Weights of a small GPT-style language model, trained from scratch on English Wikipedia: 424M tokens.
Each number is 128 + 32 x the weight over its row's rms, rounded and kept within 0 to 255. Layers, rows and columns count from 0. Numbers have three digits each. The size before them is the row's rms in percent of the matrix's.

# layer 2 MLP down (transposed), 1536x384, rms 0.047, rows 1258-1364, columns 64-127
095:151152140106079121152045087145112078124131128114072121072117115133093126128102109074143135082129121087138106116102110180146171141165117163107122128127155111060118104104185157178141103127141175
102:140124094152152114139129127150138133112192099171141114131185061111138143088113070124170066128119147078131115094144114117105175173129127157091170131110121073148149168114078126193141148120179155
099:119107133166102158136164164084173154108179154144154091145122101141156126079119098104129163103123104089135122158120078118121120109141184127092119098147158130177068117138137159143140125112125173
113:165155148164138124132123076162110103118118113144174210159162120121122103099146106099122125092099094148150134114137157117125093100116137113159085108198129118105040061123143146111090139171122129
097:118139182135138176138169175121124112162086094134224147102145138103176130093108153151145136129161158127185128165086133075130176100132066112147142125215166157126081092058089084075113077114168151
096:122178158148123122114124127098080181082122059160116115063077094146162130150161135057136122129191125095170133172088134133152135106133140121116081110114126167155157134179173125137097137128118159
095:163123110144162162094123117090079138081107107145161092067165105103143090158115125148158121175133107170166119109092183098142064137156108150198144172173154101122170121147109154090147126108097172
092:141125147136152084100126110114096151112174090135123192149136128153189116171090088120132137130104155090112119155191142118122134071118111176155158127131129086152132108138108129117163154116154083
090:146127176138092110219144106091134178098096101169189083175104139138125138094128107100169112108164139120098151147145122081099111121148137162100123147065152088120113141117120111122084144135074115
106:123114127158079124071144147133114103183099143127120143106188084128128133116131149114137152166146138174112119192064105143125169136111169181100102155117119152133132143120144126111168138126144093
095:133096048158171122173143107073088097091174110051149115112132106091180104135157100120158158160123094139146094105097150160129144087166122215171157156067112090077085142112075118097137139131054156
093:124131090060094125106103100180124157106104119160112211119149172166179189083116081127039164116155139128096057101113124101103119130098160118143167103137108104250110137109119118063155090102128085
095:161185126093100135092102161112116126153100107169104118141126144101180110073107108160085094081130135139168098141139092154119146163168090169129064176133129163115163119222100161107174136121113123
093:128138076134120107189127135150110124128166105078102115135127133159094129091176121146121106113082147187154144099142173161154131154147092120174103191127109120124122153126191176097124117148133089
122:090138098087153097171140125129107119130032106104125119072111188161098078162157104127118072152150079120156110185151146135130121122150128179109148186113233136129134122134104192201156211130147143
107:191099122172096118178138149074130082132095115165112157102135055080117138118145058133104164104124117118137122120155161146113128122146136125155117168123143109128073132156166107124169153143097175
098:130136102082115140111058094194173098150078112116164139124134170121183106171133079110157085124160117061122146092118137130070170090097096136116152116140102117159067124128136068105120093115106117
107:111140113097138159119180108151104075145147084090166190136090135177130132180147133144129171152165167159135097130142143147108169130090165148140140084073162141076057105122097147131144186113175140
106:199106118111145122104151155179211127140133104079085107095161144082065114139109142162100107122096106137159154129134081153170217182142158130126205100148133106117036129123098113123177108194080159
098:105125091065140130150186109178078132121101095150116122140150099104122119087152179155110163111143073125115137093128143135126143211110108143111102130157207081124062116084117093109101117159130145
099:142120122109167154139154142152085146148136063104124066070177138113155110126184087141137096181132134136081123035102187125139167145149085133196144104099158112100112103153097115141137196129144137
102:137086086162173163138178120126125118114134163146113129090119096074103137152157150142168032125106111037151124116124091113120186118139062119138122159119168110151172135139107158120107147072120113
096:142122166153094160158137121081168165142079110099079132136128146114107139116170178123149107147169159164183142152135117168117079113155161086098107126092162149171100143177134161117069144148118091
092:149083130161123142147106165141130101162125108154136037124148177149114124129136158110137149112108127091149115108106099153207141094084170162127122112105108099162142105148164143129155136106152110
117:126088121124110195079127093153164182104148152067131129131142124148146145160183183103092129093163130081106160179175141086164108104146101085130098087147111107137177155113126152152150105157060087
098:131131117098140140146113144078102077147095143065183082095095163104140126119145153069111164155146149139057137108100122149091196123153099144117153124196131114116128131163145176087083086107104146
096:122160125070135112144099104096122096109151070154177171139187129169163149116125130092148110137144174168094102121148181092115118171092116125066182153110098138181117128117141149201148168111145134
107:181145170186158164125140143157117137132116104133181084130113172126122149120103203066170114155146052171096144090130118108139176089161142165207073097048132071077101149131115101090082125131194099
100:107146119090148176076203118088157109131138152147098150123183108130191149138101141135148099150200172119112084099124078090159122143154168144162173141131104150100087130095139108174151213121116095
092:104129109104131148149158151103210104092141167090066093087112159125144140132115150098149121107100157094086145197137130117148087150131108089172210140103148142132167160143175162139117157125115096
094:178134158086147144096101092120155100088153128073129101160113143099089079107075054104125134113125133154099189122139107113098128126181089127157109155129121114086119122074092141181107155143079148
107:121177174147075127158077080142158137065086108143089115138114135145130073112131073111213099156124096102091194120087102152110058122137186119132157127088174183113135116121128138105162172184173158
093:096069088152146148137130116149109179161150075120080170109074138140150145101153135050091146072115159086074077146102112088168147100112155115095142114155094120104110117149159102144092154110152102
101:078122068161139156079128077143107106078112151160064165151185135134192172102080150032151074111144116131088160127110121127216161088138177157107067146134112123105196108118102145143140120182071110
096:108169102139121153125151175107071156081071150148092101068167113140197170122173153117099116069172128141213185135068054076113102120110141069122136115159127069105159121095176167148096127094113180
099:166137098128141099192106079141113064118120135138111123122117109144098120150111078126164153137097164071123075075080159106079116113119116092110102116094120108070180143093118115046212075109127060
108:097193155151122100118127114114128147191134125058148121101110156119145143156133077159109093142105167145171145116202181180155117087108140166108138098078085111108117158143113111080179117102145092
101:079153090117124119105123173184117178172120118094140123170141130130159123156114147158149050115162155138107127080082124133174133094157117170125161125183093149098147177156126195126102098097123105
093:135113142162119199155132149140065159123129155134150123105123192149176192116066069070151163113201165118038155165132190153167147111173165127147127075094099154145129160176094161164113095173079097
095:081145118134115077136137130107126104135128079148140119103083099118087101138131109079068202110143114080161150107133075147159128103106129137119102124118194079136200108129128170158175120097116159
097:133166144130142083149144172082121183157105134093161083099064075079086087106160113097120115177142115070085112137088105135140127112132179139108146154146130134131083167105130111138140116099142143
111:152097137104170131084179117172140093126156119158126127133100114163140146161130159085144062108132048157176118082142153089097137117162139156192132070127076159131075141154092141139139143056135115
100:172092085148147118139136099103125116151138162124132106081116141067156116109085110099131103141120117172118153148150152115048145158132128099172132151089110197122179067143142081100149143119113122
096:166084117126164182143103167102172107148180120097158119140145148086085157162139134149098214096142075106098121130138128163139143093148157126143133191093172079136101151154098182131124181150137098
100:152156130141132145126134119097149111190094075123156148095190107099124121113123093177089062113115158168160102149134090115144146140125057144106114127178152142128116147111082136132125097024118154
104:163132102154118137154069112142100138187104118143167108121154111121136146106141095153177106088125133097106111162114158084124127092120091147129152071192129125215129123112110088155100124148106116
096:194175142152144175190128108124207156101096125126123154098111070152108131105108156093099058118139127095214120148108123112125083130138115104141109103183146175129121207132125124134188159099136165
099:175102128081090096144158114168116098113132094123169193138106109176149073137142187037149147086152116165089076140113096092162109160128175109055087180119088136151168142145104150122203051126083131
114:141104125173171181134125113179120122147112121155144145091124169126143093161085130101127117085067125129194137141090193073169128118089106078136125082132115117187134115155072106073144074115102133
102:134159078167074121065123074125138108133078128086154172097118059132102153079132189100102122197116146112124182106160121135140111142121143128137088127129130151196067096151145130117125134177095092
106:148121180144174145076182144124148156142122127117070155086093148114158095128052109128127167050166093140107134187190145113126157123123066103120129135110120147183122159119137142141124103169113143
100:135173133117130123076130185098130134111158122137094170049147159136135126095118137137114150154095116169105134118109104150189139120144146098073104122119136174136102117078114089071117123063138082
098:095146138149140133058083100156103111204136136136127111136128150079109118144097180109063098065152084066158115200109167094124094106155118107145182121114143114139197134114146119160167129109141121
098:140116100121099142129107117139165123074090139188178120124124150122138123215174133129153119088126108112079130130114128148173163072155171194136160098112073177140107121133110084174146107114143152
105:057142180167164168187177162032129117125137128149182136119101138116139119230137098130159114112126083143163131105112079184149110080170163118116098124138175126113118162141091159182104159137076115
095:112154134166148147130158121084172156159123208114132133155105123172117120102123113088101112062118134129103117149087116105152161164132134081146133128139130175111122136125139096142131119126077052
091:179178083133112155056086132198141123085100108179090111111142091154082179111167074149136064085144140085203102097090061134168116086119091105143128108092097139126106133162085089072170095135131096
098:170165135150126131113150142143121148064168150151086122131109116090093093103106143107110105139125118103150170167080131109098105081131099073115118152142099094139070070106183175124143127139095078
096:134169115149114186112128099120128146155141159153123174128140100095126144132057159127185163110111139174114118054108180123149152135126150134159132188094136069046098104137153108095166119138114137
100:150117078102183136114100066115105093151098105115147128134129111093168046113192162152139104101082137074091145149141143127080085113130147135176045125142133164118134107146091128127147153134150137
105:106132160135148138095125126150108195153149141162166066096096140211108142094080116122081072113139102072133117163161107154166141162165106147110098115174109154114164071101155120118107162159084059
106:131080088104138110130125061129114093132167155142086132106136158077091141123209182098151088139109143110170111151031104079094096134088127149133151127136142099144125152140119188119101074167130154
093:153110165179213142125162114119163160143135129168123068135159154173173140163117110138187126117139089095131157120158151114177159095152177171154090115077200117087111071131161149088155101131132130
096:201136170142122100113092138182104103154093054148159098140150083105127116103132145149125133140164105144124153138067130132171144099103111116102121113149058157088072165132125130119156149184151142
108:130125070162041107142076122128049150134194166172101160117109158099122141124161136124093164076122144124088055108100166112094181128090091133155154122185149161177063082142137132104149142126186179
100:132104146044112136115164131180116101082141113122093116171153119075142147126104137141086158164127122171143119160130126107174090115103089097099176118130085075088088085079083114088152105125130146
093:151156168054063112123083182169166165169180097125142158139151089151096148115178103145131110139116137134081107131126123143139143133112067161137111130117081121134053139175149135119120170198160075
099:140109133085146130129102120114126151137129118063097143193118146104169138118164148072147109129114126087162139184092094195155150142058164084169069072114097093138125068132175141194138127122165101
094:128099130140119071129085150153149153108164116106131153133112151157124116181154128154170118111126133198143151141143174110105198127125115171091135135157132120142108144104077109179081128075158115
106:147124106091138154112130077145146135134180123092115156062079094128101157162120113132179092105183163125084156077139150142054136163216121104158101131133164091155168101107144138162128085160107148
099:149090097126126116139170139084081135140108088047165109159150133098125165149109174135100123102146126130153134096102126042113109123140120136154147123133201133107148127152076127115038228151112125
102:158044150111103129112130160067171080184104138150134116124145117132195113136177173145117181140109121158095132084111124085172149111136129091139145142111124124111107116202133137074102156152180176
096:124149128191178100152123133177069157106161141147134133083089146087196129121124102165142147118123145124172143105141121087089149147155083090111118149098154087115109155159111180108118101081140170
091:125189041129153143174089126159168180162153067119145201112130111109173155127118096143142162147131101142175144053091131142121126068109133159127113089099144095048029140111110163078158159145087141
090:104086088181158146125096101132070107152143118111056191156122066119121179123091155146173108139103166125079162099118090159117144132137147145193216102157090124146177107167149187092162135108093086
108:133097140086134103147148189074150104105180156106151131166093164159085102151165131222139137099124149137164128087166194106161119138128183151059126123147127139208093127157108116092140095151067116
115:143127149161117057144150132118125112128155143081095168081130178087114171097130125084101128136117112169115170139134170060092146136089053071128132075148137087145093128120082099170179238109170179
100:082138125107154179118114144068145159132116131157129142128135143120134150162215158155109107134109133153100116136126156177146100113121131108072112099125136058104077183110121151157162091112117103
100:180171135081131132186124177065146147117104129150124186161104123105180141105084165094161155155106103108123127178150116082107107170166146087136089095122115102111165094075200164118099141104132146
103:091111129213115149130155170170098085110141109145104130146143131151117105157142189144135124110163105141119171111147066148060149123103142140080123084157131119157110112115120167144171107125109162
097:161119096108139110127129070111114144142150083049168063137144146142151157220098161179146180148130124127187138153127184137161127151181046186182130123102184128123167136210082137140135130129156145
105:117147147184139130131138128150190147117089208175193179137113154126188112082117157129147132147131168162146114154176139148132104113140124085119143109125103108164102134116089156142115152157116132
094:099038120128143171115091131092097065129179080162125121184050139089134120203121155074143096166101110162112108098106143152129156121142165119096080167131071096176176083174077131145168115138118101
113:126145094063153129066098144129115166075094128091066094097186157097133163133128198126127126107117104147112163137104119115117123165171131138150088072088133158113142163169052135124131169095142147
109:093154107112084164142096137139140118122136060099145157116167094112127119173097170145189103182093187150083111134153132147096207136125143148145130141115124125154089134129089118133133126154127139
099:153122102154104137177124159145095094132146147123140110130156166110132168080124057091108146198072209151082116106113134101087178123125147103146073115094147127044156094165153143121154105126106089
098:149110130126150156090125116069091122158119131134140078138148100106094108158132086174133073162137100094123090116179176149138089085174110126185192112152141064135109167110164084118142134150101071
092:015108096084129080107154105098088177165146095093128147158104177124133153173045091169168108164182143147129145134079117073084181116129204092157127111151146081188117148149123142117113129183161087
107:098100085189078098135082159122157163139091118168102153183181151144107112110195156131118186101158139103118120098174108157175161186142141099074143146164178102109126144114170153061096144132082173
096:184150109157137143110201172080095169100124094164064078186140163126109114108184103095117086123100075067123134160124138093174108096141171066185118111133141160140061076149148146084151146183132114
097:107125128126109148111199146104140151100151114109101128151151144070109140141127124165081079077179160095070145156101072159094160168125134097112142123134039125150088092089082037137133146093147094
106:105159092101141074139100113170076024134122088139114101144108164128122142090096130126137122127123118075160143140066165161182110172168138114120126152111124162127147112139117140150111107188172168
103:148175132175035075120179101175119143108139173075095128106176191151141102106124175146104126145114139132091108141112092091131171144166175059110118149124162150103118153113149168100163167198129101
096:132109143077103117060156090071174128099138150171159147113065183126117125142193121149130144107126135149147105085099179125107035121135111118161086153096160144140191079103149132132129074081121102
092:135126098122120127193085101081203098141104160083102119173095135187098114174185148151060155160140106140105094105087198176116110164133096139141121135159163108108122167047090147161086120084107191
094:154184143083060174136097154124108139117121084091109088100132115091189103157038143170137067087120160114212127041119148128091095110128132132121124101127120114121090145108123104142158133106165141
101:149111073085140156134096134192137070141133173108104081109142098163128128131068082142152117121139180150121124106142151143122105080106126161117170160203134109092115072056151120110150152112117062
093:120109110147144070106115152120131128182167098187125131117206151154132080104072095112136127162192107089132141138135076143063118130166149145069153102110179091159073143108119080088098139170171180
094:150122140148128112092165180164133130132105059135080145130079182105142079133056137133127139117049157127173098103100192129111068134132122092124124130178180189160145144102112107108173125118084129
095:097124097110148117145135166146156142116079115115176227131108149148163193181154070156136157183167094155106202109101126167097126124144134147122189109130122105126076140147102129149111097093159085
095:096123136160116137090120098092079149119100083147111134138128094078085108127171150144109166156145040151159152165130133124144133102086130142161135121157116106132152126156092144134147096159069127
096:138089100211111144127147108090127151133133148104102098117112098159139170138137130143162148130170128107071168122134130173110139130083110111134102097189124133148074163100135108114087116177181107
107:132156115120094083103118152167136186125142156127110110133099155151168119070109127206154093131177125081151112128160133176105171172161120061097110075175115167122096132109169172118138089126126139
098:144192110098126160162137145114095121161166105157115141099078119062126163080149127146112133139138066141106157095124148103161121057139116145101112076060105091046071103125101176091158141084150084
097:093119103157126107172140122159088118147161139147157136099064157129171160109134101126157133142148107107084156128137130138173216081081133110119064097127108138137044034080133192163145159145146148
103:142103168214153140106096140162170115122117097118145112086120065159094132148144102113111146112120133162160134166152147156162155101130159178099138147093130132133137101135124143140094126110146114
103:184193112137144117132164075125143108122091077154119202131093120120180120128098134105063197110050116113125158070112151118145171140155154103124083137138140174171074144128106133072131154101094085
# layer 2 MLP up, 1536x384, rms 0.0516, rows 1259-1365, columns 64-127
102:084179159119143109189095051072134166155132128140129122092153152076137077136112214075149143144151133169052060079104131122155101157120116128100042148100126108176136072153117176200133138122177141
103:131178113096108151192161125098137120127181106104142086126069156127105088144081128142081111159164140141106132119135129129072129113132112166125117165132158117151112158113128194105121200137170108
109:175145114060187099125130144199158070134147090133133168187092114108179088095115194108081094169120098152074095120141119177167119116148165142166103162187093086102148121104104134134124176111158153
099:120119162144180165107134098141063129138087102191152117149132175119148107154109171136125140176094036119144138138113143152165089093076144125087134096153088066138116157158128120143133132094188123
098:101177127105162144134114121142167190074189128150156124175109130170141105147124147106143134150181116126029094086185116145086158136119160187110114159166155166127117113093162167178171146139137143
097:074107193091192167157156150156153132113163082160135163176086079149154131167106108107106190094108074120117170144143206090100104123108120130047109116140109102081102115186131091166155122110146106
097:144166117137144149160170138124076079107104178143142102118098087083086120047110190183110094102112123153126175181133173125115164172107120104093072140138130109075164135152123114151162138125079096
097:079107033133202143096142055177119092098167201180114155132114125104164101180103167176140083184137125091124119128159140135174161116138115152152061139069161121157124127125135119106121121151168108
105:131114149135174131144146114109114163171169171138130184185104077151182138122140110135139171151123120126117130113078159053097133116085151145125076108168126164132097171118135111099082148125086157
100:068080114129144120142146152136103113189102092158156124205142121148147130121129117150117096106113113161111155114143186109049130154121110172099141120183178090187121074173072107115113095094150144
104:157117212115113101121121064075189110128180129145138079123168083101147115083173113110144140120085101135106134088147105157110143090098111134152041113113151121112124156139138126183120141139100139
100:139220134132195153143114107148185152103142142111108132110172139118132086091133183133108096083189144150117125173123134154122117141093179156104144179134138139096117110111128124153119163135136145
095:080143104116111124166114113080126159150111123174226132165069059144154137138142083127141122100129152125087104113198102128138106157170175172145075158151187102138158135126166100137126147127105146
107:186209140133112124208136132109094157145148117090148104136092150142133119153107122083135100169122134117141232199146156099140149088128082166168156134151116107111148155128148086131092134089183157
109:115096113114106175121062109150121106130132171131119185117116091101153195147108124155121131148086090109120147150117219120117065136118089123108131161191140133179149134123153137201117190190109164
100:093079103137181067151088127095136105160123144106153121135150121148134125104142060168109167074179111140066091166096122121141154122140132130139136177112111065135149084079113181140110149109095191
101:183123117097159134121085133103094098154108174090168114139093156091109075176116101160060135124115112104145157134107091085076059180136107162156136127079167098032150117154113067141074194108116159
102:160159145129153091163124128090064119140119099062128117126096165100124148107103130120080117083120155107151183121200205147118107183143161129126162147106188147063079215139109047156164181143115147
098:170135212152153103123154159120095198091103099132113105141159176088151149097137082118124108215100156168119122159109135113120164149136075116084115150144122094094135113142148155181150174097105128
095:096170171120152148123119160099186147131122117191159085136124113118157134152092176102139154109170163127140135116142158141115190139081127127124121120106142131141094127154106089148167101157176154
100:120090132152138140155085103104133172147152087102183122207145141163148140139145166073107169124152110139095152111146134101120116185109180198104125136108096175145105119104121103129206136154156196
100:138169099130149148117122117118097012131126181117169160167153123119139160102110072132113033136146170143119162161142192072110174156159081132141137133161117157127124109121146050103131173135196107
099:086153114108136128090159070104066125133149141135139111164114125062106142098087105098152079144184179088132096132097107131101080136117046142108096143099122128136125162104169105108135141092175150
103:130134139124148152112102078137148124132131086106174145173189166132138155182176191039099144182132153088046160145138194125117125084142181114165126099155113095086158145136066161165188162128075155
096:077106127173119178189080093139075111107124102204131122180127129106130077137115134133096132100156107147087138179143096090089140140125108145129084070175087146140113184150117118098085161075201115
094:096096134086133166136103069163094089155116128094215174164100182100198109139112070099137137198144156122097189149111174102114150106118126155106079152128113107075157120073061126132141160140097127
109:107116131076184182128115080144074090127158129134142176121163155083096133137095119152165183153188113128115108164097182153159151104128145143144102119137197135131140128135153085125181202128145176
098:143124107158133151176088091128085060149149137147184111150064169093197102183094141155080154157080101160142151094063171079048091122130167165145131126147179072123124143189050138132126161152076143
090:113113114144101150099002071112077118204110051161101107187138135117161101154143072175101150222163122108131093109112102113142190097129158218043112159102138126089121145147060109123136120139125164
097:176076196122104215150174106136142093129114149151095080146188144138159189156145137131155133130125090106135169160166130105120120070110118122114089140115137181209121096141173117119128128080124097
104:167093157087124083112037083154134143068067099096134137114176124116127167080172059116129116140136186095093194122107118163122020173121148103117171136149131176100158141156158105115158149150130139
107:114103112139128134102074111124148109173162177134185123127106119120151039139150165070127093119101096135134153122161171125084084184155160146135152144182071111114086085197117133161162141100111139
103:139166105104094114221123086137144128089179116130124172151081145077111183098058128164117132118183143158143130142076135124169129141087047086160118174104089155107208117119115116153111129072143104
097:122135183150108120133116090135142115117135105165126130163105110142154101213086152099120062161052137139092191097126154124102158121150065117113141144177087100157126174118091162181112087100081183
100:125127184188153130174142107126116151055099080158167093135153148172124132095115164190133143115134198075132074084142142096124123191114145128095086085164109106090115123112080153116128102088053164
107:102127076185109168133124107128110157179116131125210189124081179150156161134174194087093178126097141086115185088089137085118156146132130121088078186126087125119133131120104117166099147129088173
101:152172154087159077107120136099134145188118096107097163139098067141119129105175124035146186141126070129161138154162180127093103200123219108159135188157168111166114109095130095134145109145127168
102:066074111153166144149123124131147068121171109152124069130144121097136080126130163043107051116138100155116146119196112093074162151155176177149171150161125133092173116147126125153142166142102122
102:088118152202163146113127106155102165097108113135141117133134089062121100148112157087109150149134169138117102101084233087124082119090086141072094129214159057135105155184144162105081157041093124
100:187178079168130139118089147163128118178123088157128154145154051121139116105121161163116113106101155125131054088105154111098116134050128096104140126131123073180087093156111149107139109064149123
112:120100161116143201102162082110171092145221159113105100162128120171204167145105128120118068109132135147095124093117127076128075165113160137176144144102153132087151114148118148087182212150095126
099:150122126115126120115093098169126143197099131180169132124164151151171134116116149117156129165072094162085073145084136173122141151108075148170104131204144121073128136173078097170162197116123184
099:083143098104113099144093075129143125128116099124190153141143168180156093180078095136127106119146176170088077144195148111116148124081130160130157108084153102084057120097118133096138145144048181
106:111151137105108107169155137130124123154161133129103125112103102105164132138142158180129132144133131157120098116084125111133138184147115166147043145137083061151146160160060120145189106097142140
106:067163133121177118118089068188135105185181181126092142130155123123162122091096116103081145101072089078127140150165132141099084062104130166122089128087142120151102143076046106146160118072145123
101:085129153102148182175094120167109116125157161156135092176139135137155169090101173107134116207165117143131093128158113125110071162077132188162128143108123162097101125132220156074155192112125097
096:100128152095182117158073131101142106117141149126173110195107139141132204122132167128114125206167124076133103117133174114114095189140084150134078148145096139134114153166109131082113115095178171
109:145162132131153160132090126198105099169150125190126092128101102173143134117069162098091067139150160121108139143136228123141096180105117171154146120165138094129188117184116111075121126103122166
102:136144165097130092186159106179131172146118085112143097131077084159148110117139118114172078200149116079105142115080094157122135138111140102094092150116120134068112167140152130166118142103104121
102:136124103106112189108084089078160115146138132129132089126095123131134058199091165080139131178100139115071120151100133182129126114116136170132089195119140133100145095197140180091124124157114126
104:135110132131155146150124129159116059191145158092074164107216096140084152086117136115089135145168119096093175088133189117166154112151153180076116122124217107165131141170168129085141163104139126
099:129145115150099170164174111063110125103156116121165117096101138155096126141155135088165138119164072072112188123142090186106105146126133143110128191132126194109099130118103111151150134094131183
099:150090212130095123134122143145134109147152160167114120125106128112178148072153129166122174115153083134130115173169108136132098072111103125129116154164152079106179203132159102134143136142117122
111:073151126109129104139090106174161081136139118138129191141150135086156117160106141107110115089132157144127109176134095164149092188153115118106135113192117100138124125099170075176117107051080220
095:140106135160055147203034131133112142149118096127152093088137164078154157147137158085114099158085082127125073131173116138138122122099135170116107166103098103113164120093115144161121153165160167
099:148136178109106120141137106144145079087151116177185155113184106148152120118113122154132114208170184080121134114120105125103112119145106090178101168133129108164162117077152154195112167049135137
101:130103186125124173116083103205116155115172135136152142136076096100150142205129135172146106124121117141167124116117119078104051105079091122172171123186105125112137176126155089122090131059122087
104:127080112174094090118144139110171113093118120125155109134098103142147092167134122117131099025107126111126112172176097172122091085096188175092117132115168119130086110112150112177154169106116129
104:149110148107178089162178125117157108132166119106113110142125154125116141152123136150087113164118118057102077104128157109092123146134167133162090133128159120164136113166126182122122201109082107
102:129156127105135169174143133091120127121147113151135170153098114105161063141102095115134136116094118137137158101095153129103056136032109162111082132094188156100099159154122133180084156107121143
098:110169187106145055166116145154090109149117174106119093150144091127185102135093167170077141172120093114112172105171084181154107139139139156102088111132086147106111166109155133167141188173166114
093:112116118129098185165117116129128126162112144143117152117151128113171150098108113118099134083092136091145118144141116078057096106084139143091116197119064117183108126218156109148110144112150120
099:134071082150160147170129098131155101086129131174143182103144107102129093177093182165160098164154145130125072110129227095128110086110087158143119165138158131114164140107160161138091118105105122
109:140116104103118163124114132127133180086173141157122104135106146115101121086154081128133106131142158128131075091113105133100183144040129123127134144137121137112122088150118050150076125127169140
099:142124154177203092191143112124124153121089086125094166133075084190167139157099206130168067129079120098088135095134171092123131156103124117188126145174110125160100117158152173153135119088140145
095:171181091127121100203122074035102113139065106099178128086042175123189135170101107136089125140139159151117168121164180080135116166130145166161119137148139164083085102099070072136132138110125134
097:117112173154158161182153123115088124114132182174122064106091142126142101127109125139165127173185139131129155066206130123116144141113158164079104184181163131185152181123123145121141099086093123
099:132156163156138166135181096116066080176119112163128076141168072145150145052069128110097082200149161141123111101133133104156099129170115133123107175156107107119151167195131144089104096142067159
101:170120056086071144149150096139141151139064054106157167154140126120145116075111124054126078198120140106116128145117125074129146177031148168074071111164147119126068160193115076137128132052154129
102:137148097077103124143099126102092138166118093126120185159158115153114148162119165088123151083136093094168137109127115120152158095086134152124115161087124147195118126103136117201153118071148113
103:172132158057115141101149113085150125170114242106141099198097092074180168135107108122147098123209131118115109176121124094098129166150124150071134113112143089095137169133127148193086209171177160
102:116100126127159194124113104118104126159118180119181159139156085154111073157081100123120092122149113035068149129168146127155122172082085126125148159128190126111134131136151101146111158097124108
098:101085132125178110094142121120061126172075121068188102153143194180107138212106148110094074128135138165099080122154194151138099124146189162154174159120130173089163073115048135184152118142109154
098:144133147126122139115113095193125111143142097171153127183117135105128101152113109153113069158139198082128081137077130079061157173094157132119176159137144094107151180107123081098151163076161152
107:119065108160152114148154084187143124085118180116154206146110134139172164126104104114155177161110151088087128186091155082097121148124093183161137154144169090168146150146147136168098166095172165
105:151093162151176096114099129107101118161165107147108112147105185154155134130085198144106146138131049109115119115147119134105110127093105126064107206137077077115124144081102136174102167122161132
097:148115137112126151161120098101107098191138097151157174136114116130124162130071131133124114177097164156151115120157138106060132087094124170091139199112143140132166097113163121144138173147152147
102:101136122130150106132112139160143173200156115138144166177107059160195102024138128146104116142168119146156113137118128155124159123117113185144114149088116139132147088149056070084100137150077104
100:072122150118153142159159118122144093139152106131140193143084107131151092210126136128121087172177101151097079081145121122076131142108153159124183152094098102162116154123150202135108120119119156
097:130134198142115102174081111079102206109131106090121105103124096118116103091125104137152152137121114107160148107114134105195149079083086168130116158130144103137168162095194147220201152118105119
106:199128147144105127242118091114120114133133132110195111109099088139098135119173138113099163120147112084132153133134146166129125081086137229154112142101150119106086125113149130130145170058090091
094:140147102164159052134120140144111117181175122131125089137150180192101128110079094139133065192119133122143133151122157171086119194113093148179062132163215108129138109124159107153081198106143134
105:168147121144160161078149148160155088079196149092117134107164119133124104087084162161086126128135139162052143125175135162184137168140113129177081171154136086143140102037096115137120178040109149
105:128091132139082142163150080129121130135120182156202168170108074102122074148131137150100109119156110100165138153136108170109124141148142174081164143120123146130111096165076089124097138118113169
102:113141125121124140120130104103121112130133119109130166105161085160108122188041112130085171197128106089102119157154151122154089147145161149102131137117135086149097083142144116067172118107126111
094:169141166122197088092126143151080128165124124125140122193100164077078131135128135192160138175120120174109180158103171133148135113115091129092120175197117091086126122182144129130115126147120164
102:221127179078095198127157065124201080142177131139172128159132101080156105149189133104136124171075128149139124161162144100142044063139158168106116150146128149153127125135162094106131155136129130
102:131159117179185110162136106125083127159112159129139163152051129168157105076151119163032120104141109057130135102150127155133176112107118157072079136145110131132153185120165153128128161109157110
092:118148099146125200145080061132141043126162134159146193120115129161168137175113073152112102169109164170134150137103176084078094125133083105112112183174109097090175089127116093164118140122097158
095:122133119083094170126111153059079140100137117170121144164159079090114134173106142174122093119155154127092116132147126136182123151065098157099036195138099132087160183194123111152076083053147099
096:090146105057093065176121082100188141134160131086142092114127103172121124103146165086105118136184147068113105115133153104125121154142162143134137134065179095143131088082114126107215147127142130
105:093125126112082132152119052115106126136110065187152195136166151125105210139086213097086120131160097189157115114135102107105132089147120127147094146157114101181096134142112149126084171067185174
100:206052119118143142122125144135142121176141164121110093140179132114128145083112100119150089161147134120171112102146177162112131127117077088090144138134209112118123216137156165116153129117108201
102:126103160166121183124084094123136059111132153096158087189126159093128127122067103134180100088144076079115165123161164136123075098152096107143120101165154115089167159106121118128153149094079144
098:053162152170116220122107073132124098129132150126142207161111121167174155088108106094114118118141123141102155146165156159127150103114171135087151124133087070132164095127198130168156129165032175
098:179123099191124182118139118158120157124140161179192105122082143126141137183097151090131141072112076158127107098113125098143102095119142131140129175165089114217106131164125127129161068069095106
095:116156119138110113161103173149139161185114166175104130171136106124131051177079144140152092166139119153072123113063121150110110128100146150100150109158134087161126156105092171148153156109121091
095:127131153157147157169125110115136121108129124138214081131101111100138075138093123084066079200119141100136081149132093146192142113116115124132101120153152045110125124132077106162131134125124182
097:137068179129136157111075136088110128140123183148148112135090123133146101045134162185124117182130077086109165131173180077087144144095153151103129103112149117121152140080070111148162157121107111
098:133119104176159101124045095161139112109154118107118127118160076102179143102107173202075055148144186085112058133177131136136112195119067134117101104113107137109154144132084102137092169118124161
103:194125181081112172135159110113134128167131168097160137141065149093125086168184169128134133110115142154117131094185143129121051144153136090138071153116114148197189125098138102127165153122116137
100:111095119156135146169136115164122084126106077115129100129145142173089115152113092062123097140142089112066154095110154172115164135104130160192078174153143227169109091167100113160164179117140145
102:149174072139146131102102073131121122160120181128124176111083062120126114160129128099096135140143121173158125098145108171166128098058109196078134116082082059159116084142158149070163127089103109
098:164158112116150147099108118134139150117107145182129188111107062169191122124157144107085121134186134166129143140112148146127120133119127165098155150116121082212096167094118072140093114126135114
102:165110092169084093161091154160112116160220147133091184126094079090083046107179160125084144130167160051096165127150194119117173118126110125114150173144107129091142123133161100079153107107089109
104:140154123115128075156092133119135150133132100177143116142093100149067194157081159114073128105068118099122103103142183121135091159135161122114156128195121078150153124121111147148171116111130133
103:084153125128099118187125107123170146112126091100124094095133141178168144139128127101174109145120157123099108135134072133131134095135140137138060121165084146149122184109089061156160115055133183